{
  "d_model": 128,
  "vocab_size": 8192,
  "activation": "swiglu",
  "rope_base": 10000.0,
  "optimizer": "adamw"
}
Each number is 128 + 24 x the weight over its row's rms, rounded and kept within 0 to 255. Layers, rows and columns count from 0. Numbers have three digits each. The size before them is the row's rms in percent of the matrix's.

# layer 10 MLP down, 128x256, rms 0.118, rows 0-127, columns 128-191
107:126138125101100123073107159143171123142113145109132135147131107119120122152126142089115133153136152117123121107161140136134123162119126140122099153119132110127104129158154150118132106160107135
095:164143065192163119107106139166122138104119102134152145086114076141114151117159090150128107122086107112142093128114102121131141137133145137118107100114123129153150162132147103138128130162138138
096:099114083142083096073096073172110128112109127167127149139119118116099107103148110156137061141143121102116128138157179163145079138123121129144142165108154099152133145115143142162117100118119091
100:100093151103122140137115128178146071164091121146121096148128094086120122148112129105144127125106156099106150130174171118124125164144141096120108133149162135158179127185141138132105181137131137
098:176123130125094132119156132105099139135152107089125155158122103084113115137155089156131144139117148113100135117155145185103109111121127121103114160141126128143117134103122147126135096143149105
091:184152110160137136150123151102184134097105180128145158111150156130112070125079154127112126111160085171117108115156128131178105116159121101131134108142152131131168152134130113134166153144165099
121:135152137130172147175102127109111122101099133138129135143137106116127117074092123127131112093138152119089141179142142139140119108128114150142129111086177144126161116139148118130159124146126115
101:147157186120159128145138097144154148147110093169112123110100126095097127101096141132111159113156124161107099132138119123120121131154120101121133104151112098125123121127111133147090160142086133
099:139118146114128126132154134185119144156099105105112147168154134089134148086103127138115130155142155132122160146109112128135109120082108117122136123121089123143162099096173121117172137123139116
093:126107145122186104096126117131133124101119113139122111096123134131071107128101101102140142103135162141146155153092139186150113139131192122101149133140105075115132137123129167142094122126120168
090:091099096134114152135162141136119086137145119133097110082115102174098169105195158099100117140112116148109087147116094145134116127118110081146134126118124132133089114175162112142145124128107144
093:097127081113103150123115129113115118128123094114107085127119093134159128146101128125133140037169093127131148152125121159121084122143123125149114133112107144135178140135142124116128144102128091
090:163107141109137098110105086132117146144126148117136160170103113176178145146192120172097088113160102130085099134107081110120092094083109146105146104129131164155176095089128104080137121123109084
085:149140150102076108130157149155108148116154137125145131097112131085149140179158165146166146108174123150118127113142119125101110082137144107142098150123086155143115141102087125110129142117079135
097:134123144104110088130167089157125149151107095155123126107109137153120129118147115114132131146111137151135121102119126139143152101138105157091122113129096118108084136118122089096096124155144138
103:126159131137169139156112117113155155163154126140113137085113149112083155121154145152160151120166092135124081124131106155073088148131119145136103132124127143113179152102152148122104118103156130
093:097143103146128128131097140163120131103112116150116102175142097089111170173144123140132176122120140113175129111116131101139133161138073131123090097125146144095134090119113101145137135115102143
094:156142092143134148131115123118113204103132099139099106162152143143106116105113122150118172148112147201079097113134131132117095149136129176092135132091151104112118119056136088095157154109107145
094:058125114126179139134149094098121119145092110153094136130128133154067158128128121092117136130147140092151126179095129157134109096127136120123107156162132111128175153086149126141136143110104117
112:126151172140092133171092118147097141104099088135119129125200135108149145117111128100142140136138145095135142112155124164116163131120149118143163102097098096108111112103134112171109133155158148
093:140120106113131125168105102119116121145135132144175113154140150153123092169087102186134117108118154121118078163119105154120105127116133110155119096097124096133126142122119118128160122143161137
105:106080128132143120133166149157120105105141149108143119126133061142112150163115155108157146146108075119127126137157146124137144157109125122098118143099117125130143127090105119110130169115170125
097:144130147127167133141108115102127134154162119135108108113134131144143120100111133131104135139127135128108112156117097148097142105085140072097129121105120117132170151115154115136137127097154098
093:134117152170118154114147143114116123137127119123153122105163138161157173131191109140127116074138137126099161135092090116121097094122131121139152159106118136110093122124156158165107163090147129
111:108090105146089127104135127124119145101145135146127146111154145155171084131124196128110121151100123071125161087093154107141087115135113156145150163162102123129115113105163105060111125146146116
092:134155122113088102158140149146120145091128131109157134153086078120109135100170138084151093119100131119119164152161123171148182115134153124121121142131156128147095107117103149093154142110145139
117:148151135136130162149125103100122118131168148111111120139142143097121155157126105111132155123152115157140092128125152132127123108106090142127087111132122122129144145117114112157104143122146140
104:119144126156113171112100118094126122126130155152144119127104136154130126156147112140115108104125092092149102097101100085068114152094150104178137129121118146126139100134125111145112116140168116
102:155085117123126101181128137146093136113127141158132148100174106107157082143149134106150115136141119112084121147161156097223149146167131103153131101138173133140125133100119108124133166139101141
095:127118129120096118115143122102090124126100137119144154133110136167104147123141098098158149158146128124163128093157116146184167121100156091163110112138100157110131135142130133141124131068103172
091:141160130112140145145108138123123131131142112103156113199069167115164139152145130118096096100185138158163069100134141116126127125126086143126109141172086102115153133097124111138104138139117148
092:147068156087150103103140149124173089143123133135116151138137083119173096139132123120141151124136115159095102101125135121185118141136152103125128117141090140137129098159118160088123128102134100
096:090091136118153122142153134138171113087133088166139191105128089147123140109164133099123156135124135168124142118114151125136189133130116073113150112120146107115131115128162148125138105141112143
100:123151132113119127146094096116118154104101094124128142089104097159117154121123114132136165159161072167167138091122088142144136128126124073133122103152143143181136118126126115127112212111115146
092:134116126122153125155148145102144100172099141084125098156079143112165109100106208131143096122132110148110118102103107102117153105153124162173088107156119134135152123146081116184108148116079138
110:155086096095135159088156134172111111126116099136127098115119117139133101103127112100085114089097134140117170118138125165148165121121112125163156118163108116095154116113111120177145121157106107
098:081071147086120145128116129098146142129093162090113130129104164144126155161110099098085121125128129100125112131121168091134080091160111120093125108167128129141144138152159137116157152172113146
102:157137133122098164119125116152117140148160138142120122109142134109131134120143133132061150175174098137128132135158122113150111156138146115130154120109113119122123115148150138143126124103169129
092:159089137145118092100096122117104101079128145156124119142104144138125132129146127130127126132099136140092150102155114113112106118106095099140143101112123136142111077162131135103165166140161112
102:116112111127089146145077118168117136088153139108118203107128125143110111139127137122127122152100145082098131130080147116107137141151133122150136125095137116123107080141114105148126095125118131
093:097107128096150131155077102134144143112124111149087136156101117169162115144065145128114126101147117156113102150138118140146146100111108157103163110147151159089174085127122106081108084119102156
095:148119113109152141114104102146153147141169156119163115078131131080088122078120144118202146123079108114128130096164148168136156083152087142169115089126112137124148114192128147143137145114157089
101:137125185067153122108110102106098122129109150101161121136125167105147146110118102082099112126147121134121112152092104098162121122158091159126147135141169127102088138187132114145118130127177104
102:150179110135109121123105132131089113135108098113117126146164084158143091137114131113159054105151123093149119129144156106131115157150141121141089162174111127122094121152124167159168104128129122
097:128183115145115116147091153144108141123119103127082113122131137152121142091103109168135113123097119094176136098123116150149167123114147098136089139088094139131124089092142126112146121108149154
092:140133109116088119154123057104100111126131123128140129159135178134176103091143098138120114145133164134153093098181118112129140119141160107127176079104076166137128141176106104174115127143111155
097:140077156111140099136131131142109089107095140112113109100109099126155146088157136099112093120113168113128136175107093084155133108133153125137140174102097145149155146181136125118115169136176184
096:131145142136123116103133153153135129156165120200143147140122125091086114067157133108174122123144166136144117148068120131090116122104149127131136114157124123136088100098121159150180133159127086
095:143135159114116071126117145044126126143154124142119113101131090124113129106153134109091153159139154167121145122139134111133070127087123136148125104108158100144122137117108102137125113115141128
086:128128121122175121148150143133074128107109143146112128130118117102072093188129150137158118164132131144155110083120112151113103139109129124122122169155101123174165117129130117149139163076092097
091:137116172159135119140155148155117122143117197121133123089152123151126142133139195121131130130135085077111091141113071123164122137144159121102105151144118136165093125145140150133131100142086134
099:158106133123160113123100128113111102120105118139141167157119105138152167121088106144110125134114137149114106142108156131071131145143094106111140107152123110128140098116100144125118105072133136
097:140158121083138151115180115138106147150141128134100071125142144110143111130119086131159075163126100157112113094100152143167137134128153119115112136099086119162102108100069101130132128121103147
112:110153159097144130144078165125189152099151112117121138117089112142108117087141151125153102109096134131157076167093156119113125144116125155156098123109103114110146169141148135079160104090130140
095:150079152145171109084120070123123108103105167105109155152142122147130128164129133103113150122109149155074125111159135141201134123138116181151104149120136138112153167131087155092102139083103125
092:106108141153135138116117083125145129169137128130124125135091101128135118135122127117125105124126116172147088131163080089117119127132103067170063120117130176129115153159154089158182119082106129
095:097160070125121113155083119121104114080101122137137088142102140097092174128112173118128129116133116150114164131111139187121138125164118122141147174177116155126112125077108113154123112119118122
089:123134148115132150120149101120098146093096165135137135101184099125140131103110097152121125130171123133129156136133171109087122136138149136070142138095172109126146115126099162145132141105137124
097:118116134114131126138119105108121160129106138155121154137117155136126092138133145169114108130138141134146122154103095166072131140087147118133133155100182138160151109108155132144127124133148118
089:133126126141103146134151151147170148160129136136155128167175141132164128169110122053152113094108156122155123083131147155087140096126158111120100140112124132091152100124116155176112125148186088
095:145107148154126133157199113176124128103113154130107157143117140129150092148160152116110161143131139140123128097088143125135153135135140138114142110145121143139111114153145137162106141159124113
095:118106151183121149076104149171125114126109102150132146129170139104167091146150148158120109097098126137114116131090135081152140133139102137142089142157080130137120166131145138135128122133132124
091:159110131151122175153134159106124155117123114122114166077122131116120118173141077148094146121141122144144132089123117168129101121109121138159123157099158111117134121117185127096092100117139133
091:113110153123069104129131103124111125147117135143119148140121113126114138131111132159099154155132136117165125088151145140129154181113099142104142139115084101124102133128147101104089090151089091
137:152143117144124116164111113088146120132081161175143152119121115142116136145138174150144151153159147122124121118117125101148149089117095101144184116154109162134105150127129152121113146118118129
096:118136104109145109122149096130158130119069153114131117136077115117123129130122061165083159156123106154116143137120127110099140127142112146124154111137143081170149112126146110123076124116149164
093:148157095134116133100095097124149157106094117092113132130125138122128139128163148085122143124148136116102118097109140099151109156118133107137133112119128167145158112121159178151134171129131091
092:143154188122138140129133116128146092118126098090126115129071130143116167118134152088155155131120136135117133132158117071118082139146089143118127117129114122090096136110132106097114162114127123
094:133144148107142109089152104128117106108109121146151105102100132093148146130093114070156156111108130118140107094171137141114159124096125158112163138112096115124103083111124111087116091158141116
099:098086101093111107151137141089109125132098106117128104104123135107141096113143144118143118116100149132125130112165114116155111077133106140127100149140102089136153094134105134148157152196104147
104:139123144151156104111153108070129123159123145131141204117113146096146145162153120138195128125135118131139151138106147120097121145118137117122140130165154126184100143085127141110112137114141128
102:126106132122145142115131104129124105122139132136147146165158158122140109156127159123101115124113105169152121126151177151151116125112101142076124117137149131189089134140135118121132124115180078
102:159145161090150124151181133167081136147139090136120125113125108120139146110107127151094134148111116134129156166132119140136157114107102118114094070104140137130121129105157160141113113132112089
091:131127122137085144143099161078085144135116123141170140124161110105118139153106150111137162113178142108110141141144139164148155086095108183164151145141149153157108140100125140131133074082115131
108:153146141104117138136146156116139150127162105148125140154117140143101089078121124170105104145121065132170150106140156133156151108107120124166116150137124125117099105144113104151099130115133126
093:143132129138104117129166100127167170120165165170105131082157180120126121150104096138100151162151121134115068139161121144139140133133147125120120135122172139124078089138135122069139090115143113
099:172120080163109161113107165125118110131128105086136120093123111146169112121163142093135135119097151068123111139104141129121094101087136135169122131119098146141130139166131136112129097130119147
096:142101110186137103152113141176096152129139133146142125144133127110064134105155106157129119111108130135146130143134142137101143089117150104117137119083169151134125107123110131119124138115145115
113:201139149166131055165188126099104105128143159131086115144109101071124074129110147124145119147105124121123121119126094107168163156122138116117147137130117116146107112141154139142135117094134152
120:139118128125112097146136142125143153120110175126166131141126095112146091119121140157123101127143134110107109150109122122159091117094108148162127106132152117149089144159116132070151104129104163
087:135128155118169151132101153120093127163179108120122165123118112161162101106134122129177144129120154165134125152136159149069109138145123122090146119123122105104152121085094110125103128161127163
105:106188134151192168129093178136145116173146072099128150118117117132153116118151125146168133144084133107143157127111134119130105152108074136165116138101142119112124125123128140147137130113203069
100:100087115149165115130107117083116125111153136093176075098111146136143100130133124131095131108145159172113137127143138112138134126121097124136112142123133099141130130142131177116103155121111145
094:106116163127122070116174082122123124117086152121107120129143149140153097144103128139147139098157089146096086128145151166104122134122158144119121103099136136108144188108110146161162134115131116
094:150116061125152153139145145145115144115129113077121155183152104135122107100152110111158162127134144136172118116092160130144082140141133137113123163131114125161089131119134115137117158098135122
088:087118144175144110126139154119113123162111126130167127127095103134121112136162114130098136157141116143116127115126109148112143155115130155105140156105070078154125142102133097105124135112143129
093:106173152154112123181130179121083114148120078127154084109110105112158123069125126117094095129058108099142159147126143126110176086128115104156130161122130098120129134169142113149066096131139090
093:102119141104057135108157079108145167166176141108131103084143112124158125129113105097155146137165140158127094099127117134110082107126158083131158107152141110118158074159140102111124134149110103
100:123135139069115146174130154130123113132124142154155131161117147132108114129147155148088133142151157115112070148112155122104126086116123154132130076087129109181131117134179102154139127154141122
092:098129111150083096127110113169142106110119115119149164169177111115160113134151101123148148111142120108127164099121137152113134102135132077149101122100086102109133131073121132119152124107125119
096:146122144100129111125141099138126067086131107148119107149083123087141136147130156153098131155155133139101119136110125129132108129121118147152112128115120077167181122141110132117168107091111183
097:125112151129118142120086111143150081113111108129155197126155121100124138134158130125116139142077105130122167135114119099127117123142078142130137126120136126171135155150104120118103180132138126
100:127147103131122090129122135106079123107142115090122132120110152123078143116133113132133099132127115099160170101161153141203127130130143097138076113098112116153125149149157111124175119117117102
091:182115145134131080117114136115120164125106154101122134158103139112105139111117121097130133145107108140151131120113147110160191129148102093117093136164120124124117087145118172138104129136109109
098:119122120102112144127112166116140137097127144128135112140090128101104147131136146135132090115126178160110129086106112090143148149128084162167160177139140126146093138109101115136161129105119125
158:148134133132123168117155089108142069107161176150144166148151125094140102132121125110125113162143181095127127106099137144147122075117115126115144072171148181110132155149123110117108146097159096
097:148181106110133139087085149119158139147129129124116126112082104113150158126109116124162105117151139146123156123119125117159138131123136118208112121119147148139169168130146096156191116115139076
091:164140159107126173146125113179128135127114196174151100129130103123118128141126106139097101079108124098123114143098111108115121103112173122139156161165141117090118094165124111102108128157156150
107:130135159130086103098108114139161165140110136140159138133105130090110123143129091151138121164132142098117147137127125069142092087123146146104107119137179150082120124166152095119115095118130104
105:106093099132128124139142075115139106141128111121137113115135150133127139143089111140147087108101122123156148138110133119125138121116102130142155103092131100118149121118103140151124132105104127
087:110152074126170159126144132084164108064199098128118147149108143170079117154127085126144136134094110127171138125142156129118112164103108142149153134129128103095149161119164107150186139136120116
101:160134162166128158156078126130157116130109131078101151106164148125100113115108088126107126081105125123100140180143152124122127111117137100156083098137121106104104148114108115163108115119125117
108:145121136183150160135140107112101136142121124123117159099086152129160142139127148102121154096100150109109122123115120140146105078104096150145144144128095104100082117143116081114137114102117120
104:102162187138118125150119105128146136128150143147123104139107128112108121131144106128074129164110173165085145127105116140150111158116137127168099152112093130120085166122145130099130123149144111
102:189160123112146101130132120115096129088115110136109123151082086112104103095127108121094154154082101104127129135094156152116132152097193094149114119137109104144109100143140129115144100098124146
099:122105142126122169143084118143126152106082146137106183103126113126178108167130170124106150109130102127152113098135138101134139158132120139103141132155155093136091125144107162137117084126131089
098:080152152131163150120162122131148172142128126105141113108165116103105162151100120126158116108114144115170118123105143151131135157095091128148085126139121136134133125116097120125133123151102106
094:112155146155140112106131129134131097137149124096116107144123138173101121105101123138146135123145111134132179110177112131144109178122123102152138134145132159101138149117107093131121099080141146
095:136138118156155104166136117165145109152116144156132110153102095129134105119101156136077113124123119111116151132138106121135121167148171126120100149134182153151141117165128182147148109113114102
100:089165125115113095096105138152143145115126115148101126147155071137095132095136148113133140123144142089141091125131134127075171132135114111073111118145148148164162149105091142138129119135120119
095:112161134087084125104172135153109104163117139143073156126153100131131116099124136115145147075148103125118157133177162118105122127135075106124135149107095159085118165098142091126130137119140129
103:129206160118148126146156150102151154143119115141135121138152082099119153196187151136170120093108116138101112132173129121085104099149134176123124128118119138156124136125099184135119159131073154
091:102145097137134140096124099107114103127116120110179148139139139100123152150082119112121134112160135139114092128152143133076124140158163120109131117103124133119137093123123107129131101132087111
103:141126108091100131136125084141141102121137124118134132154137116117105111149177120176142122129060137074110122119122121111115167114122125128133134142137146131164133150118120138149090092180138118
090:086160148155144090155133111100138112122129128107124153092132137127140127145141163121138130129108169093110124145129142126131142136138143167114145107153132156167146144132172107113128135125129150
093:109144142140135121175077153123179091134129144104158114125119130107140113166120171142142126147112075141064115148149117167143111129143140109140172118175162152132152099119127138114121118148125129
093:130125128118129117124170168181162089085102120094127123112134163124144085100089115106113127086130212124141121148153130091138098148112122143083113133095137147143132106155129159115163111105154076
082:147108146101147143146149143125154187129157155108127141133156139178136109112128133096102118124112095126158114129118108151120137147124176111183117081110088128145121116126143166146119115146096127
094:135091131132173149144145107145104160162132149094117150089164124111146119131141109149153183130124105132113127087128119166127137125135153129106105133104149112102127095126133172147124109134132132
094:122092119162113123097147114120188131138115172162117116112136100151144115111154135115171096151153142126102104117128123082131113126128116155126123135159132108117153135140135073150118151108139125
092:132114121106111135100151135122125123098160155133128136149150105126163074122120097101124136111201102122114112130078145125125101152162131105136107098074118097178129115105118106152091111124115108
097:087099110104098126139119112103147122160146093143151117138112098146106082144119157152130151125102152137120108159123132124148110150125141152093152119153093126119158128191135176119150104136151124
105:129093125180125136125103137143200142108140107116123138094145168128135074134102122149130142127129125131149116124122141132071137149073106073170109134074127137162102122107122119123123097138083164
099:138104127135088122180106142112137098084097162117148147119150113131139097154125129164098137186147135114111100158074112139114150124133171123139146162102147118130110150129161131125128116120119153
095:115142129105112099182154147074124121153178119097109103080141105125134120138153179156103099132091115114135099144145128179106117126122158162164138087068108108123127127139136170116112108139115141
098:098121133132136089112171114123151122121142158135144149163121145131107153128140149169101080102141109153144111142153087142088153145189137141120121108140134143150156120184129172158124115130136149
095:119131161108153105157162138116148162132129165132164182150132128168163065089167155149167109129180149157119144117162135135138115153147138160091191139117136157138085094088087156100164090102102140
220:119113126117121150137129125144130122125100152137187127128120157157130161147087133135106135119130154119161157169126069100076135110054138103165130085155126194121118137130092071164083134095130120